From a checkpoint of a small transformer trained on Wikipedia: value embeddings, learned residual scales.
Each number is 500 + 25 x the weight over its row's rms, rounded and kept within 0 to 999. Layers, rows and columns count from 0. Numbers have three digits each. The size before them is the row's rms in percent of the matrix's.

# layer 22 MLP up, 1024x256, rms 0.222, rows 402-412, columns 128-255
102:510478507508500440519536457488488522533490539529503437476549519536472492494533474524491465498465498498480521501513463536465557508523495518478481539500518508500500515496477530500534519526492490524524510506519508501500513499525537544458530524491470521496487498495474497489528529501490526499486500487465515429537476536447478507512512479540478479464514525471501539522479485491462515505504
107:512508510477542482536524472498515507489527504501508492488499521465516536510486478540424523528464526490502479516535526479497479459507508480477484510510523498519493532441499478533487487516527494521499485495469502482462467529473474494495543514511516469533505502483504499517474549513492487520505482508470444487519504456505499549489478481429478513519520473468484488486489497457523558499507
100:504497529496502498517481510525493511512528519499475465479515456471518514501495476490528447458511490538484541563513503517528499486464499462431512490466498504495495521486514498501505472535484509478483492472487468509515497532528472516480510490498546503455532502495520516484527506473501446446496498524497510507520500524524506501486500517516483511483439499497536507530447501504510479506535
097:519528487501476522487539480524507502483507513494484502528493508523479472493464473531543521487471463517518559555481477510466478498505494528546506505448499484483475551482545545455503499512486480539517536482495506502509488491478491500484484500535502562491529488487472516461512497535499473482555502495500496526475488504476485462493469486473481479498542514509444485515500472511503513518515
106:467526548528499545482519509522493518466506531508494526503512464569450543464541502493512486492487512494459495467508532447500522504478509497491531476517563523498488477492522501512479524504540527493455469528503533557495510495531516519500541501498472518508485506457491460511522529530529497526438457533469473552497528521447502490497539486507512510499468478500491460512466494466492509457508
105:463483449511520542484537573494474485517493516541495504499476512504458519482520509503481511502462470478455506478522526502487514487488488524519504500500500537490440483506532454539459479471513507508443542510448495532501480564491533489474538511496505532468485498452506552492494490504512508509479512511456575537513542478532470486466527498506506470493501503482505494503505515507501482509452
100:460511484547471510478517506518506492481489535485467516511509460496499535539499496492493480491495511452492491537487488452494518515479529516499505496423501523503519492493528542479482504459541524498491491546509500499499535480497486500525500510512506525539466506533517504492496505525499478518490520468470470504464443492542548507504514500495464431507523509492507542537484485500479472499494
093:500510542480527527518489497533445505478473557485524525498492537473508539503525507501496537532469534534484470479501505482484503468516502464483494505508510505476482527495508452443477504527495473508551546452502503464541503501542551468499518493487504498473512497538482517519538547520511499491478498511478482490499472500488484506473500476468527495528485496495521427477489472466469472555481
106:509487477480505502469475516528535495519475517496512494520534455458491471519532479487447507500480483495481451463493495501461443523476493478519511492521533498519501504508476507462465540511494468514516509531501580479528530474536486532504492481478561520531501510546528516433496532506508516504520500521534535521505478503488524439523500494506497501505519511497467519516482517508487519515459
096:462479488521488565459497464509496471489503520533520490451503508510457510497505458461491487457511535503503471491514503464474497508496456489491463480469482516518503499482528477512471488529483457541469496556476536506513534514506494479490481492528551520559457538514497521488521503469531463535521513481543507522486518536519509483486493526514456509503475513511492483495465472477471487487508
101:492501505496444519520547474535495507485485506482467492484519503493504498541471505529571490457475526518476504490506526509541470440478542494476498472503495487468502484497535528493482446503513498520459477480507490484472471494504464512534516508505453490484499494466520538522475445530494501458530473473457515503473498478483478463476464476519491522482511496486482544478513537502478532516472
# layer 22 MLP down (transposed), 1024x256, rms 0.0551, rows 402-412, columns 128-255
103:485463487528517525554505465501526462519482489498463553442534491506481459478524476485512474498545503514492501568522496517509505535467519524450490500520551492497495482520503465501494485475523466506494536483481516500470520542540520493519473492496489514487525514495529520526490422508455550490463492501483520503477518478482505496509505514504511465490505547458523495489500487458513540486473
097:495495468478487444472462526450504478520508476459496514520464505481560500513478499487481496490513535476483495526542508482477540481493545466503511535484516485487467430446475540504508511476483465476505530502504471480522525481474511506487490523512501519532460500499469494475522544481499488497488532525497506475536508498507540479494503477475523528472512521549519509488496501485482507479500
102:485488515528488463503456494527480494497465530507486498460497488479478516506493525452513477486493519484502521464457488467504511447472511524495547519477522493500466508534505469524518509497482500522514486474503468505541503523498533465481497541464539483478506506515455513478483520493534495493499515522518513480530485493524502496454508517521490510521500485499431538497489525505465474553529
098:526489444530512488527517496491549504521504436532535513470453501506492533508505487484495478519553494504470481526477473471513494478451486500455492476524450477512493486544524524485494485460494522493489514479522483516468529535473561490515480493483500496546459505516546491513490528538500493483478508508484483483482511491494498518444528493477459519510487464522490512487494495494513491455479
105:494554519521529470497514489491487441507576526503510494510495426482525511522513475507509529455493487481490491504492487493513530477495509498506494480510521495511487485467488460502487509496524510555493494542461516549485535472457486458467484525534474483477497487513495499499528503508486502510473499515462450467506518466446494511497494488469487460492516504512474419527495507480450477469527
101:482557533452456475479520469488483493501446497468458529445480503480493516490515480513511501501548536513500523516482527551482486501496548527486462519485516507484496505522507533485475444517524469513483514507443495526460443498487524459502520502489484476483531464522491509523486515535473485489532515515520490464486488503460437520487531497524501475422477490483493501535508485512510493501515
104:503471515467506465514500465452506509525506485547516535487484542467480472449502489514514527478458499511489469466494519488527503448536447488459541471552510501460473480490521489522541483493487530488520491489454513491516504515483502521491521497475454471486509491489457470545455510466491452513524491493550509506476497509463471468505512490506519531500512487495481479511531496496530539523470
097:497504490506485529472497482486539538530493509481507501544497540526511518555489489518527500541515479489511481470541538526537486477493449481499541527457484480474458512525498501484496559502466494453506502502466529495484462509492457540518481504460524513513516523491494503497478519515448507476463496529478520554482482488496483481543462489519496524500499466522494472536511508511521507513504
102:530469488495495513466493512556503483479518519497487488474532492460453510529494472514517490536477503520543512475503501481505497477474479479556517561508474534521500489551462506512511512524513548500480474546519528491493479492536504483476513512474503501521537497532509516475512480483492494491508517508478540533468537465496460482516484476465499479503473513518454505519462538484524527510495
097:464472515483467496472494508519410546492521457528506478532496490460544485507526465507537516540498519491494509483459485503484490482542490501546495471524434470518500496490502469478565494472515492505516483453497503504541511497549500458507532504462503478493480439498520519537485524505456504529497506493488506484482523500513523477508477472501457456498494504513504484493481538482493507472496
103:571475484478504501489477488481467521490500526525511523499515512483495465525500511457488492516509515493471529472485464527503473459520498507513510511499528493507520512488524494484530557496506513521513506455495533520478484515492538489500452500525590503505489513488510464477478485540490485506511513524469519468508495512531508502492558498481492514492500510488439486501485488551519497532483